{
  "n_kv_head": 6,
  "head_dim": 64,
  "norm_place": "out",
  "bias": "none",
  "tie_embeddings": false,
  "beta2": 0.95,
  "warmup_steps": 99,
  "decay_fraction": 0.79
}
Each number is 500 + 50 x the weight over its row's rms, rounded and kept within 0 to 999. Layers, rows and columns count from 0. Numbers have three digits each. The size before them is the row's rms in percent of the matrix's.

# down: layer 2 MLP down (transposed), 1536x384, rms 0.11, rows 111-156, columns 288-383
# gate: layer 2 MLP gate, 1536x384, rms 0.118, rows 112-157, columns 288-383
# up: layer 2 MLP up, 1536x384, rms 0.125, rows 112-157, columns 288-383
down111 108:538493490503556454627514511532501428512465452502535486481597436518518442445512415554510510529536496419499526551518504459508404531505417461456537537504430516454459516542556477499551471468544472451442456561486404487560508485488524470461513528516479501462462518490531406503480567546542456469
gate112 095:406559452533426560456550525572444484496526566442502505513457425628506520475472569487479482570422474494554519474542571479543636498542525549417503435529517446544560485571511481494533455620571528474535421541465480545529485506558505497459541494585539510588491478504528455539430445472498525558
up112 106:466501535549521503532478510454548550490544538542449565502473613478471453501595450499473575476578582472540512431491387475500434549441530446555564527389571546432458498338469455469481468415469447538349556473561436503515410445444503537543597507493537425511597487533418519489583578509537525376
down112 098:540472512504472501481568530568442442558470473463545437521560410541562503541442594538591433485501469499467453557532551480519562513599458563445435475629501512571531533613490560533446544549627528458585449478460557446508627567528486488507435490476470604424474501449540490454482437496509499634
gate113 098:481474491521504486538526422461514511483463561511474564486491544549509548518493497519462460559461518433510501569494541445495397496473479538501534584613532598519545403401500516454432443536464493556513537556447527531546564534475645490499549572409444466497476499575491504520419490476580502524
up113 094:513508508544532509515524438431526522501425515495484556489497528531498555546529480586448495556466548429474562540522541445543412526452470495494537576577464590473560473427506522430439476504502468581567490555454524500534593506478633525478520517424428415509500524587489492513460513515578475528
down113 096:488552477480519510548490621506462483554568425514559437507469462475578447413481505485458515477559430533547683530472500546474593480557491504487480379435516487522442457575541508497548451522466565559528516483482481488464537530524405543518456435564536532523523533424436548537567487547437513476
gate114 107:477524441503479462482500546516606470507626603569530432443530508517484512530517523510529472444510522439461474430440482415528537446561570503580585568483475546499546570544482497558513417528416509461520502472557546529462568455548477583453483528468378542585530433491510639448488517420586503467
up114 093:551582533517492540509507428503516455484543469415615449564521458442568508490458479523548487496527469543496422484554532486439500492465490471500520474560469511498509463366411517445520635561458512506491509514547507488499498509590557480512469515464521512509473434475491524479455530503553522476
down114 097:507490443499518446545493459631515499481653566529482516508486413663530493458520477438483565468475440506450724426451479466496565422552519506547506500470412542477541513521555542498432445466364493411508498498490522569517464489491455590518533647448430525517514482502513645497566565464652483515
gate115 106:563456434647529497540501442581486623491502615471532457430508539531569511416434495460515531400417495487577442440479455445499517530537466486468515489457476450472503479581486517507493502512512519427501526445473523535631514505515463532479574606514539518515407455484420502551392409475499510572
up115 105:572480443606479541507448444536456629528532562437534490482505542526531515428411541438508501418484541514527465434477480472531472546536541507498556488485501413476452466568483489511460495587472513421505522458479541532596518478525465515516549548552532472530385448496489499549454421464442519550
down115 098:436494535359465523451421592567555438588480435526457474589479471445432446567572484557517480554573544518474578508464539492538450432464450541509570566474538567554457496492469524507554456451525503604526512518544480495461473559517545479549463432508476506469631533487503489482574564456522523499
gate116 102:498511482469416468501489449503561511568519438524439460473462524512535463436508491509470481515575530463450427605480510495546489499453542496420435460544526374493551549510490415568528499510494531490530539512379543472449546572560433501433556547466444523507491545389422486537349491524513518479
up116 094:509542530525564473470420449541603531547556434522484468537438515457533475401540485521465488443542541437481508568488517472514503483406535468410490474559554382488505488520540475545532419581497579473506535455409591463514554526501448450397494500448460525435465499343461487605475417506537481468
down116 099:460545604535435487505439524529485533437580526526553515439550571587493522523526428408440508544430493473568445478406465523575473474475466459570556555491487586615514546431498496383474569483468562496530493567485464478445409443463369459525450458513504463579438457653395563425566512428483506432
gate117 099:515507579471427415588581512561446556507494495497544593601608488404463553443614477549610538503537512522342531547535465557480446462494515535430493491430430489552483486500580490499512523507558512468420538508470508443453533495506540514457496509496435509529426542520563482497529477412486462509
up117 096:543505482470517464512466426540541461470508518506537462551480448469461556455585544488517524519529481567437546539541592564528466492422574581396504439473431453481461464523529472610544393512466503486442476489519420547462504509512436489464524470428497487562487592415567433558540457472476523452
down117 094:501440508506505497498485536552494545537453507504444552476458534540494541557400420503493602489504482409472526460498434405468494499489498511624535569434576544541547552474428455424445544527473469482516527504540599382533526530478600495479539586515540472472549477519478571386483420559444514578
gate118 097:472436524377605456503498505571447520446533576529537405532534554495502497455462539519625525485469511517496480483457423555562559498454442459500449465461420464504347417541537471478544495487606550491481523492460490518446545518605470476525546508496524533516529453489450417545449536506418539489
up118 096:506515490423510536513493487488462523459527437448505567568514519507469385445481564492551599572431476469488529466483543446536402527445529514498527448456522517458592567476526415533470479517433487513491542514590431562542436450448445587491506386495355520560456513412495436446465525437470541427
down118 091:479491486548427502523538562481543507566466509558453495475477469513470419442477418548370500475511570518550398461588526480499577442493572532526497480469563430481468519490546563493537457456574415532489465509336490554500472487439525484478529546502528492568493565463586553462549499519577540578
gate119 091:602419521505428614539561478466500478501528353476399479448555480553516524443567543480578485502463548494502490516481505474539532538501459456460594514554525461543493575578415480494475451496526447468570467485541427528484493429544473511552505533568567478557509606537534582460500550478547535536
up119 086:616405546516394634532526513458515497508531371503395514427561496539531533412579522512576463478527519521532515518501508516485516491475468508496556507583508443497528534530461546539483489461552493474562488475517408522478487485551486520571489517534558489572518588585519620399487510454522534565
down119 091:443444549539552510505554431530478524323548546527570537513501521531493525623366524426425578453408525417563608492565512380466554468498481540498535523471527530519494484502539464491516476431400604458430572356530472438428558544484518485476514600467579461503487469502421428524540472505498525578
gate120 096:466436509566455495493451526470684482553554551471455500499430550550552536497572435447502563432457611563498463466386496489487516475460473419477500498442444589560438597476517443503470519479478504463450455490438518608542527448331543481458406458575433474517369557528571466437436539465481560440
up120 100:442469443534380485521440581468517490557482538472462558591497491577574504521582486457495512456498571524456546525423453515455467486519457411458533515492442614532478566485476504488444544438464515459398454459356504589481478406499544492493431456597486514452438552509564535490515514467474485399
down120 094:459476481472477485511484491518468489456548512416541466597467509513478509487438504638537556417519545486524177462491491509478492434462542544502532566534531410509514523526527444547505555498494518516568560520542519565410543438446463433510486451457534387469565552468459532479536519504528464464
gate121 102:487487541514453501447487509532452563530415567523514487525520440553483479530486572405507378599524481462530492513521454481455473463459506472479477396544406449539562487529475578470478551447507502527611417560510501571541435455631461540505520554509476548487396459525490455516468440496505547518
up121 105:492447613516498493530503506497499523517444516562437529539550541505518566618498528451570428603450463391543457537493551428497409513499564513458426525535448398487520389552401517541490529484521545566530438515448409525502447428497482558524512496485475497516481407461369528407466531449521577490
down121 111:568533416490536524533525544429420496573415469480572494517533484518536431405564478575463504458476422520502526507520447601546605571556501448534499465441587454512467542538602473496582385447443448450455455536519506519499519498534536437488541423512472470427502547539574470505573476488571461488
gate122 100:461491464510461503597487500520587536520457495477468486512557538572441579544550483502421532478496473530400422447525511447512479512477500442518587549491507569490485463551571423563539509453586564524582460594533517503422556529373509477453466487474555486571633468546639563483500477465407510527
up122 092:539488538534518526469491519416544435439524452521487522553479473518519539512384480499562539513474514527552522438491509573435513522461481461518545468550508517581496595457462542549443427464337468483551589449513539538583495432513476530465533424503517487438413537544467456427520563525457539398
down122 102:492577487491582540542543476599481568577522594555471510448454502490501552526500557496472560433420481479452382520527429474505531483500455467531495541464534521462561453564505478463548536507605550507530440572518481453455544585510490503549417593454552505543571533523610518575489476462518428598
gate123 100:459524526468581440503522496515522511495556457493366453499498509510500535514485470480464542485421534506485393507487556443502536527527514487473465457468570532560531520515445472542449458438564428515561415511477554453505566479489419608552596473499482493523454551468424524533456532476611404501
up123 093:451455469439412432583467544483425455483472499415565493538482520499547400453458449556496494612511485521587562569483480418488469482581412569426499584541597558551525513496506559516419435513525522544469442507545438492461559476454534471384438472474451585479420526455514471520532508556500537455
down123 093:519482390504565507472483485481544559556446514467569520554518539507528368449483600550527512518525486528529335458443584564594530485472559530484511495483495417461499500521514513544460487478503434481494546553448531638527343458553474524498492395501536491460400476545486520521494498514495547504
gate124 098:451582517527507551460462496544583514521515510523560491446492556521529555415480488517511462412466525509551470445484435489558516431457520449511553524492402528471454590522511456477572467468423475452487483494500498536474508562433444370482516641486444476468554463567378577449522638447553504496
up124 095:542544606529450525469593446511538511515518528584487453487505577420507587443463509486542532523595537375488469412499514427510488457553529532549482562453467565477583498490534505513592497498438487519502434526613513458546470490463492503413501514509478518587511452468384573520445639474474538479
down124 099:468458404468577499554473488468458447504502501536466511480476504581486508487530494442424478580477493571542615556511472474513511456564455541548509501514588453498402492514457477486481567451517563463486537439419503461501471497464559569570463539477516455489480562495636426496539428500535426484
gate125 096:558483511480526510493378420524613443472473471551515392436441532523498599406516513488506566401565548507548451464464448517398558530511460479498487461542504627451526567457522533475501383554550537460464431533512548472542445461548446569407452535468473475450489531457585522540565414531577536467
up125 094:398512488534469484523566527468397534539528500479498569501544447490470399500437444536448411514457475496485505503520543523574420493476535494534544543464504363544489426571425474552500600479424450501584545537538429461455558547444553460561593498518592495500477426472431499457484560491485481550
down125 098:533443471504417530493469422488521538471467544538460446456468512547574542482538532461513526411417560480524278461470436557521505519446541513487536411535478618479557567489556526535610442462579615441458446520519554433529451518544449539547378544486517509443526542546545519615525499535472529501
gate126 099:557505477482507536508484535601497463509472487545459583577527461442418513486583407468468461517603524509514535631536538471481570473534523577478594467479534588577513461564537543495456611548549393556474467547545512503511440461634508502570477456519544561530516491443584467529472459471479488450
up126 102:430490538478444471477509541500576547519525510488453476482548534574502440552424516502487515456508495504445409515398507406460444514497445554480549618496412453568480561510565507513463462476444538390549498496554520499615575507340526470509481503457516550538445459486558549490502597563472506531
down126 104:543465512522577487511497448431520493390454447491459529513435483477533605469519439493482438554542539540590515533568532533519572449508497440525492414496461528410571485469462504519508486469501510555494535448460556549442444571535529527531470493504541415439505550533479450469446483469508471406
gate127 098:531485547580426577566495549523439558555532542544473479503447450500583524556502566493554506595425480467542470510562507523481462366519579476503482446546528447511481502512440474469535483579448511554481534544616472412593487514505504482586530463601471477457523483412512551450450548496444507482
up127 094:493531445504489521466387511508525568546505552435470466469470521539504456494428548506442416494518527548483614467426564554482547513590486447538424435412534428552519538474494513502534535483460569581475506547628462544560523547453520438434519493538524562575507435581465453516461463544498414471
down127 091:501518527487534370468487526540544510418596446589421591534526510475460575423541477500499445464564518455592304587476540399556432508422503522499475567519428552481473405536555450543531486542516474486531450454411533554500531515603506562490520432451548412518538513560460542532514521469486548508
gate128 105:397495494470529434425462434454411433466509515442457487499484487539523481461519502533460465469438559463504425518451451386391571506542512494556524492501556404497516555567503477560486423441563483390426492558522509453464460492519444435481545480547458504477430509530458532495450497436434477480
up128 102:511527513527488422473536439584566423474569499515429524531575519578545531428564568542609557514513400499447511536477441458420593581466504502514473480572501452481483559504464494452558509515498451461446513483491485500431472519452426485446527539448543470496492517547519394516570537486478499527
down128 110:522506459465470661514435546453586570502382522498566502391503517463386501555418436453413453423498526481498574471544488500552377494512404473474471488488480573531487440540508478540506534539456597538524518485482512480541513465513576599558487466594491487571564500508455466535464516546401519541
gate129 091:547503568505497469454421511453403468542441445443490496521520496544389507495435487405547486447477520444482484504497518597561539592517428484523527387465524434427569458543610500520460410580475565463469483526488506506499458477468506433542446543516470595524552495491453548535569532493501490464
up129 087:498576507482494560516464524472464550504517558435468386423521519480591427500550483467435505574520533527560597501431418509459524537484588491445495511513515614551548571541347543555519494507538518479540441544440474487510450533553523545431484515509483471425450463509612487483522512475527450570
down129 095:488421495474518494449505494511483552584446525528401549552519487471397514530557517453500490464450452584473488532564523462625458526539450555518553540427513419486539444502532507555502448493613525459442520515536489563506557421459466427543478529475496430536559509475472502543423528477464524508
gate130 087:553449472420631526447467379537501479489548644494436452470544460421511435433517561470510478471506562495385424532514546446574518505432539529446538571465476443421463478524421421435535491531555457512494542520545504545474411466501502557643531605456471506518515555490564414534452464561441463524
up130 093:579486513471585512450484389500492470524476626498431422459537470450490479447492552516515515466534497476426514501537488417527535466427501543492522495495508424410520442492456436492567494499600348531537537501569531516561471426543505569625499489481481528501492492479651483530501493573422469496
down130 087:533462617429523576400543473536467524393599427515605502542484491450402532542485373515516539453409548409419522512488519472493502460480577509566561584487545518527486417509521514490486467554410563594545518506468539459453641565422461504461490577525495435536526504524519469569499454560432490624
gate131 097:461482516539526494499486501609411464418559615551510524503568443517498525423441483552482473385488453427414470467494522443490525544510486472517560445437477528427455521560505412533534422481462592525431481501471501471454534525515566495512422524574567520548430506512592515579566478422480411494
up131 095:572451537584484494508598479420492506518458448427498475526658503449489473490493620444530460502421562512483510500526518529460539498444536500493473518437407416572471523517460507506508575580589520507503553470555492562451397550444501557541550438477570505466578544419427508467458549569522563437
down131 092:479579580434501498485498491576502461494576524582471502478402438502483556573501430571479513474535465522486299483382539389527451527510458539482528486542550558474579459481561502480513496454474539574468509515416486499446575490481544517488426549491486434548492491519540527521538482463479477597
gate132 106:445548457502507538562498477456511496538534509513555418566548470531482524565489527399513515510522574578509553511478491500591461451518487485550498481563457581573498509434470420413383392543526446444520518579418534507485567495438513434522544481480548575522442560598518513523468421548569476457
up132 095:430550465495477439483558514532612447550544495466482482467556483547497548479509479509455473537468474511472389508550502499435459433437620553570517579443521517465456587485439499482502597508509478530408421500450508464469515448437582551441581539431617500490476483495471504586488470541460468517
down132 103:544505586497471572537463453386495528466584481461488456532435456577546527511531433499550479514450523488506494469464502509570506573545410514401473444512464487540482387559497575549484522480546530468518513556524559521545501451541506472526456527559441434521472542512443383429520390452498516444
gate133 105:437503487476566490510589488591437454494459593525545572561487470409470482502576527473507516463586420467629436485480566551415524412575553515578506505475567494524552498572541466483481415522496482459503519476440496545496453480550517561481539516431538378484457544459450532452518495476575514429
up133 098:565522520533468600456418512487518535486443535440581526437504531580520466504477508538537538527492548505471514464557517541533522552496476474415457523539509540461465510562520464492491578462532411544512471496515488499474561616495476474548477577558466556493428521473571447465423497474506394581
down133 102:514492484490544470519532465531480440521465639527471544553489511438559527549499497450512532495489494484567490534460556459439473408517622533585522495462462519465572560496548482518539437548445505472503496524522499527513483452558504597531488415414458478484426547551481500506477509456522481409
gate134 100:659443425504494503567515481504518496444510532502459426462450465526467593566594510518435465501444532508504544509529512516535403490471515469431508477563570361535518484523540466520523454370435510520538498471513496469355465579568568375560495525483569515503538507528525484478574513473484378554
up134 100:471449446456468544557512405485493526428496494484496642511516519464524403454483461490496488530502530489565479598553516420426520458461506573517476615501473473503423509510443432508526511442571439470628494518556497454450470602471475439474464510524519499479429465473454531500465542429509453496
down134 100:442607565608526461495544539500448468615515489454533399501531571506508519535476566486542598499492497535483500462479493537540482515554491469493491458463516634478536457554532576497479509543487492464418550546439513497538511411418500563475485464539480520502504501511540463530502388542492609472
gate135 095:587524515519476450519476566537462476413519474480457459429491551470480453478451500617474492593576512556561448459531508566557471452477544531481575519558482402504478417497523515550437386545500591454546480580671567439554472496584453461444323517516474543476448536478453508512572446471393463541
up135 094:510503582529514473550475471587390551439514460542513473481488541457501503560458508472419500531504452511589448481515475524514483469479542610453627547591400447474532466483494498563525508427499496539627497511465525464493447509537496445569460498565411603548481504511463448470474376399476460522
down135 098:478461422528497454449547502383516559493489510437564509445522547507486497484402458524539517469496544473521568518565438513483531538479424456586499451437572473560513491568440577419569508556519523460478475480562486600462554564406477562506558460517514458503506536616499561654458485555509487532
gate136 100:516531527515509469562547484450562521493513473539548530480471575420486411473553518519525464457475479490449493506472487523482489518519441483493513510448560575444523442520581478524557515432524425471417560458474429514473459518615457510474508532509607496441546517487555521471534471535461568487
up136 099:480524449501486484483499535545441504482383477482487457473532353535516529614434477422458606497473481582564544505482499438526489497465496490580394517518463417517492515539521561489511482529409498584599454597465561490578499496455526503571421394505520549548385487461490556567442444482453478557
down136 090:505472576488481508515487468454504530565545499483526573469435627453462458426588470506490377494541492482452314467508477500450533516535521513469530498502483604485477447491510473480506506484524511501395534473502468542459459516526475520425545609470475462432557493491514504428558572580576528448
gate137 095:550610508523467507459514525592547538499536539535565534504562525459569526505490472433645497545607507418432530555444398578513469549530526543383552407524522526495488503580490468572523470459530582496533587566550499477472469574542500545602464461427502434491534532529479487550533447492440431433
up137 104:527455460513486521446617509510471540524502498444499482495451578474503485484501506525363574437488574523472504533482467397485503495549424475562470511519544474539518494494466560531554586542500561480428453560604407545574462514544562654457511461542557464412510533543479486487414482509593481478
down137 097:482492543523597435546406541500433463430450540494398506502560456556446468552571510484637424546462416456532487499509505602523518501447563470445548580449460470473497472449572511508467471475484508493504543493402583427473509463415453373540425486530487466530431426417532521508570504438464542549
gate138 109:473418457525492429470421497470506474479384574526482532697467486513498516460439498482499501436559502457471478514514496547470587476518431491489504557419470561524380549618476489542421463491467505512484513503519541462616450547526539448515507493461512444505441458505463461591543526511467515407
up138 116:490471515425519482595528444520420421538525366468538515541560549501557605393492526542538448406449398504584521456415558526486507554460556519547459479569472518554590536474514432521621486544454452638518481552446540592379549570475495596515521447462578462563531495493463515465580546500478534530
down138 106:571512451475458518414441469461496479440388543535460495529466427529485486476446468434535543492477541472443521432567495489515490470523433485512480458424388534488447569530534594455421493424534534471497488508489532395564476519513520424534488453507520543443531517456533460524539467563492512449
gate139 113:499573435532453585487480532522504479525592448508495457459599492549509430464389470467597535433536456493494442550493547468484482521430471480486463481512450456485441438598476423478518512575546472462542533458603502470455515485379498537538575422481465514532536444394448480538441543479500494499
up139 098:446509461599509347504506519446466560468481585459484568497493457517478488590510497554481437587414494480523616489504501464491542487477528472448575548456493512448502444519531527519457504535468558426493508484363497463559415454475488512598487497459425594493512506571575477497446458499417479579
down139 101:574497486423543488430466501478535494495418538473534463511540434450523373451462473481473547453554544518472509484563518512578443476592449519536405550492500400534531466520538446584564512432527478526502481494530478500486421560579448451495539521548601522535363506548530486504443464517527460535
gate140 105:402457537490483436564449462393523531455491455547481508521510585457574531498548435529488498470574419458602441519587475523569540472584498400492460628518519449391473522562549479559529460479482455518488435465456545491452444610567516458574475501445518518482492501455431492528466517451541478409
up140 110:431565483483567511464478456471499478511511538513563539470523541428528538528551488550678477464493527491514528505542497538441559515538406480537587532482461515466558515531568431492550468460464406500542486444547574504565450491615537529581391431460599546539512549456554481513545415452499516470
down140 104:605531482495515557426529584563573525468453543509484402525504415544548503515479549450537518460436565564447548437432518502423484473370574494470524416481487522575521474465384522447416553542476503500478589574599470418553621435450528599467496463547529420466510461584541529465485509536511507556
gate141 106:519514524492549423530454492437509439581461469517456567473539494488464476584444516481537494498484482479426525528460469440556521468489395615499570563495495505506593490525496471543497400480518442519505421418572440516619483401608498508442468579471540601509498536557517550592372441494470456375
up141 123:431495522490569556530466492488442525422545571494489527515520509502536460451467541536608577442543481415489516504472505519482512556569548441507495512569548432474445540496507513523448493436647558466523513473506375487478491497421537547554526438600502517472494525555462548479617560554513465491
down141 108:540525501540543518445401565522491457496528446445485494418490545428487521506583410451478474436584481482603416465500586478440591569510476496410447492633466488490528505635429481448524520519511538434495512542506511475478598508459436481378438464473459408510586409508478430535463465502471554540
gate142 102:566481561442527412572467479482543457475506478429543548497468532509562479495512493508443541520446444523522525509481457495508394442432521558476508559480483424524589495472623470488550549433509469517535537475520424537474456501453478474476518509532510502492409579472544352551498571540537546438
up142 094:515506502473443431536441516520522452508497432461551471494460440466439504492514407481448512540448425532506530553512453474481469423535516555455552535528541464487573415399544473448538594401508431449502540515579425563445490430466487459455499573494536466502424599467521399551464563605566513441
down142 098:428499541534538568454546515503526477549473527484517478518479525500582455549444552520485494492514561444457580509556532497433566600510512508526470464524559541474425574548406565515519517567511559453529468478504510519503507476514479520456517413450409529515591427525439583523425489428402536574
gate143 114:490403509488602474408445539559460552480402437555497502515439494453509448476581474419565534489571580471469534483513543456418447472436448480411436497436443399476473432578419536533490504454584486520448427421521526498497427504561482508479536508514487377431495433515512532498497522478489475471
up143 103:515565514514375512603533415457514429557577540465495450519523487569499549518459546512483444518431405573515481516464460544616545509582489515490513517560523551559542512447502507449536438494399459505584581616466543524496561496441495457518491508475486576563509534461522480483531451553535463533
down143 097:541395492431568462397462575495551525461439429568494524531430517378467449503601492486545502460590587454432393492497473490390470485421465451406492492477461451484484514493482490492463542526555458488406397436574478501521465452517448436466463535517450418482460451461510582545493539441524442460
gate144 099:532502553515511500493503556440529332431464499534517393509468527481537499511598474392450519549530447542536571502474512599546439527497448524475479500544457441582485522399571424474476589501528481494453536495513581539542559564490419407489496544487462492493429576509525493621462444542477500575
up144 091:567454521459348519490439466580528582523520448445562536403536523527536447426485457603471536510495469510433458463500445456523589480540439463481515471449562495427517463524449570501566486464534477476436501430428477468475506565522543578452504459541578500495584496440473417453579475570541586552
down144 103:466465475608555471536511558550502470568554446480451559513541517458499520483507495499492475518464515475516432567478461480506587496468532541563506433511473501575542473544578477475524508547473452572535475527457552537552479501443489482455511508495427578469437517503566531540484566527599505468
gate145 110:536498471496485529488503503521540553430567518455512494439532586553530563486440492502432531433459551485533419513586471559413550475558483457585531516441524482549625477591518520505495525489526548539546612567545562562583493488474535456553460523490396575439560515466486510426486555521493494480
up145 106:494502466496384516461441584508532462553510548564512515522477545507473443501514459591553489531482471543432536521537482563550422448555499583490434450536543494442405494475535454497479439550534519508523614500541533456503437485520435551485569437531535517596546492558416559494526509423503595472
down145 115:486600526474571473535522514503420539439432502394461503541508517489581546521541557495475476501579528473559405435529490447507590572496437434483545525534525519472498519612470507525472546512547475502543493486401495541447482517568524438561487484542503584563498442407554386506463412552522510515
gate146 096:445453478518509539593509537468568480551507404493553515522569469433468520447605446553489454453496519505527389427480558455515525495485469470525502492528521416409543525486505457495488458566577432450380569468489594455527536574502488625533415479544441558456474462513465516581442482448490586470
up146 099:467445525512497503438441506478316572461534656466462503545545547539427400515547623493460525563490462534526633520445460555500421533520476430496447433394556519553465515494466561465387547451500624475455442549569367474534553425466621470475549451506611463436545493549500401450574523531455521527
down146 096:478530444487519485511452466576554444500488522505473509516485437429496460547484512363527486471495521524490503485539506529522486561508531579476518473523393606497493494514536553478520509462503412574492435493395574476502409572532481270542515580457528495548519516471500523507478483538538493468
gate147 104:549458508617530436561554507447511597484425531475467567570507436470363445461495511607464464467498496477520489453484527501501497560470537445463418422478504587519504592526478520461479470551506476461503500495522481513502498471506538506554528478507468539485422448533506514578486549492442498377
up147 100:507466481581540413544557517455493614460490541435447592599518445424365463470532468619470489452513546528511536458493547518491524533501558498486420411497516585520494595560488512453465453571527475456477512486538510494521490471502544554565536467545466518474429454509545543607456546485424480408
down147 102:360529459399424587577412470562419522435479492552558464417508525598517499524511546386549523507469477498532474509542456475559486403548496386521517505460454451503453428508527472526488531445507539520458501537457528543504497515457483545414423372487534446496551547477501506402495477453554519528
gate148 099:507482521487414570372519559533519536520465490449525530442543490585419464450567610453492469540476413512493435563447528576514555555503499534492559448548473481576441496467439510511478427511531428470541429484521577481560496410506548453549599480531478553449541477512582512451504488492517550422
up148 105:507463537592342465647423555423458577476545443498505570524489512481432504422509451505492573426517455525428549440505515561443468508426491439559587510404499499505437561608582424487531488566428572495538480502418537510515459518505528597455496418527488496515506533434526510535518472541432438421
down148 115:518539510434536554478466495536489448527422577422490506493538554521515434540511568404521563502391566481478656555463477493576478432521504456451460417577457519629486424530523469552466483487481412419498456531549524521531460517486456476571419476444468471544479533494441428525460566506498551473
gate149 097:481464425481466502574466521572586528442522580430509406565597479520460450397510492526500457442440532543500548564506577482470479536473538499450514523488448509576453422544496431541558379463602570423492382453494554498593453509500456545597563579489478484398519551496475436463579458507504540434
up149 095:558580547515486504418532477464423442558472433554438590458392518496534522599493513445533504544560430492518431454500448555531517458550441524567506469488520525422560594429523552418468619550426411548516588547550458466443560487541551479431407461463493542576490467481510573526464540480498528508
down149 092:506434406489428493553478517529601427523404495469516384591527417449517436505565507500482497437455546534494444536477483434500451529556437481471498461500450484506513484564498507484554407463568553447505289532481547537580466441547515505542485589481518572431530542451489492462482518563608513415
gate150 094:434471538482499472506429494553484510504546457526525471491480461597472485547525438533566561431546444452472532499570596535473500420491479409432478555475481475518461374456463482579532422500470519444547534439462474521508482484597584574518575496471451552505418592475441480596452573545615514531
up150 097:570575571576547480428484502474534492647460625522480485483555535508462501449492505509526548543514482544453530512471485508455522518583510505539505545463467499534521580561468475514426590521427545615572492490431482486451501494503521448498540512568496465518505498576485466386499503453418467456
down150 103:409422468395457542595512502542462540427468422501583527555450495491535497536521532499495441522439543423557422503509437420550541479468479420422548493499524525471420433438530485554559413441549481446440502416606424497527567500496501433611440499412520568486502495479519495578470481510605548489
gate151 113:524470493453558513470453471447480553586511494486468562565571432537527563307532573440574473504498438469570512531490538483475480496444477472526474504483501443412532500428507497512504479458519478447569470524538556541437513451407420462503543443398513472561492490535409498592459461553546483505
up151 109:542464455442445468508532441547482491523534537457581417523532542488479482608517465509398549527453526526464520488402456525581489517553503493509534396484504486546408537478543513443532402580547519459500540496484497559582549410592524561523568510460559533441488564540542447489571513559534488481
down151 108:546469481479522404471514449452488510577597457569455547471500416550527457439534608390563550488476618584526503474511546516486498561493570454517562473487413459481514504459526507534528513408475483539457439502490573513564504462533471422552481486447495504477511591495457572488497422500513444489
gate152 112:493475486504489620606521548449510517553464576461563585471453499519483491573481453401479526562532446535426527539492531436506425541485484552544475456551504524495510525462509545443558461480563534406454533511480560391563442416427486485469474465467563436483530463481533551585416444476475499447
up152 110:481487521525474609431438490576526607499538463510492496463430499437491475588487536474495536439533609504518496447538436535555425563457474508423436489463509537511519423536450517498545517461597505552494501454477506538535569504485572472502524587520404604426560445461510499533549479525538500572
down152 111:489507440490483484595533499520507497554437476408533553494532430569459486594560469451519494644543454592506597504474520408503471528525505542580503471509507386523509567536463455493531504533507440437487582550451561485506504450510428569525511540431571465483432564475550616500431447541433456416
gate153 099:542504496470523511499565437383452478482492395533445562579423496507568477505509518532500530549463460516571478517549430508553456502490454424510439535469449563473612483500447444536551400386515555519462504510451498462377467538437451528462524539529451550441450533592396403402528488470548520394
up153 100:448492455511558483492460555612544569494514597482566436469555506491436514515453531453518490483515579507464474477433609526419540489509495555487598489474549503499413520416549588483473588605491467481546499526604507508601536505592483485531513481500554454535551491381621595625458486507453428609
down153 096:549465520590496458468533464432466514529494396526480465546461605498481489502528501584450442528445447576467425535502488484536482550487493452476461518483417598448649559574461460563561443413509588509491534525437468454409461471447489455505510568535463518497392586587447385410544492513561542447
gate154 098:611502456495526443540536525511538456467585467573500481462513448541473460499511528468539501484497467424471550511452489492527588380517494500548475509507604510501520520427513560530525541603498482505511464568555574548522686540587550588453419545490461513587509481458476541542486475436484518540
up154 095:506460513515492432533473387446404472472451446537442404488480433543536516418599553533422501565457493485481490511495467557440526510533510564437436445509522539590446572541566524561502525468489528466464462475422461492503422542490505498481465532509500466399443521503467567438493481567509543495
down154 094:398527547481526488540546502536489494546416510415496565524464583493473507467606462494464503484591554527594437421567521514553371620524517436517467601557510444458459490567445476463540519430520434483491488548436392447518353511449476470491577397490543534488485535519543450517495608488482505477
gate155 087:498451551527608539554468508498435483447433607567504516546449477473518433659466526512432514569430465495500516504475516495445507480587583518450500493586467540421466444410456534483546541437494508461499471474473481402484506561552523590594542471495530471577478504505449426466447488503424496520
up155 115:440546471486459453505471505429529460529516459519434551507457565503492415452527459530411492498538451481493487480578454331456523532498592487526423539440478546503467504490588389467549558518408540523481438514505518592406508527412530525478420475447468545483531530582472433499455546599442519514
down155 103:553474554490543582443549505562509519435450539488532455525517423479478570507495541520572500500465521568499520515404560623523484507535381474482547524549499450543549484430435595541456511529564400555508592467490507400541489468521461505479559527529533492503472467378518562429502502423587492459
gate156 096:470465482508501466464433497439595428495475450462428545488544591567459486453530512462536547479562561539446454454522624412424467576500492483506464566447613549534483435425401502576537506458413523468512554512561490528509546459418524516497433477440431514555541528519514499491538461483449569471
up156 100:396464537480455519504435520562574379536450463489519559502451583520497473468487502467480551457550485517552460507502586490475478503509407540423470480464472532525462515470408469550480577454460587511501469575482522510480519528464483497519439514490558485515444473579524505486588418517391452468
down156 102:462523549506538486590548430516601458440552484550625497565424522470507558554538453558543520519467501509536397455467473459474472496430509522502533451483428464568487564522526486501483424497559446483478497387487517493441498523407463378425496467504499376512507548541539532499467546464555401374
gate157 095:592435444537423525522427470600487612566436508448554669553532481500453510555551575497511585540456524612476528412534367521468414584593476523503465381551554485442535530465489549430563476397477566529549517525502478441438496542621426543540471506559525514490508460502557544503433530599470529503
up157 104:525488475556534535449492478493475516573483519466478601599485476547500404517491523566443486421453552558418502521484524457520427540504526435545543471519515478478513544516384543509567535499548537553504483612544474494396478552526476477432547628546513482372509488539508578435508528446449490523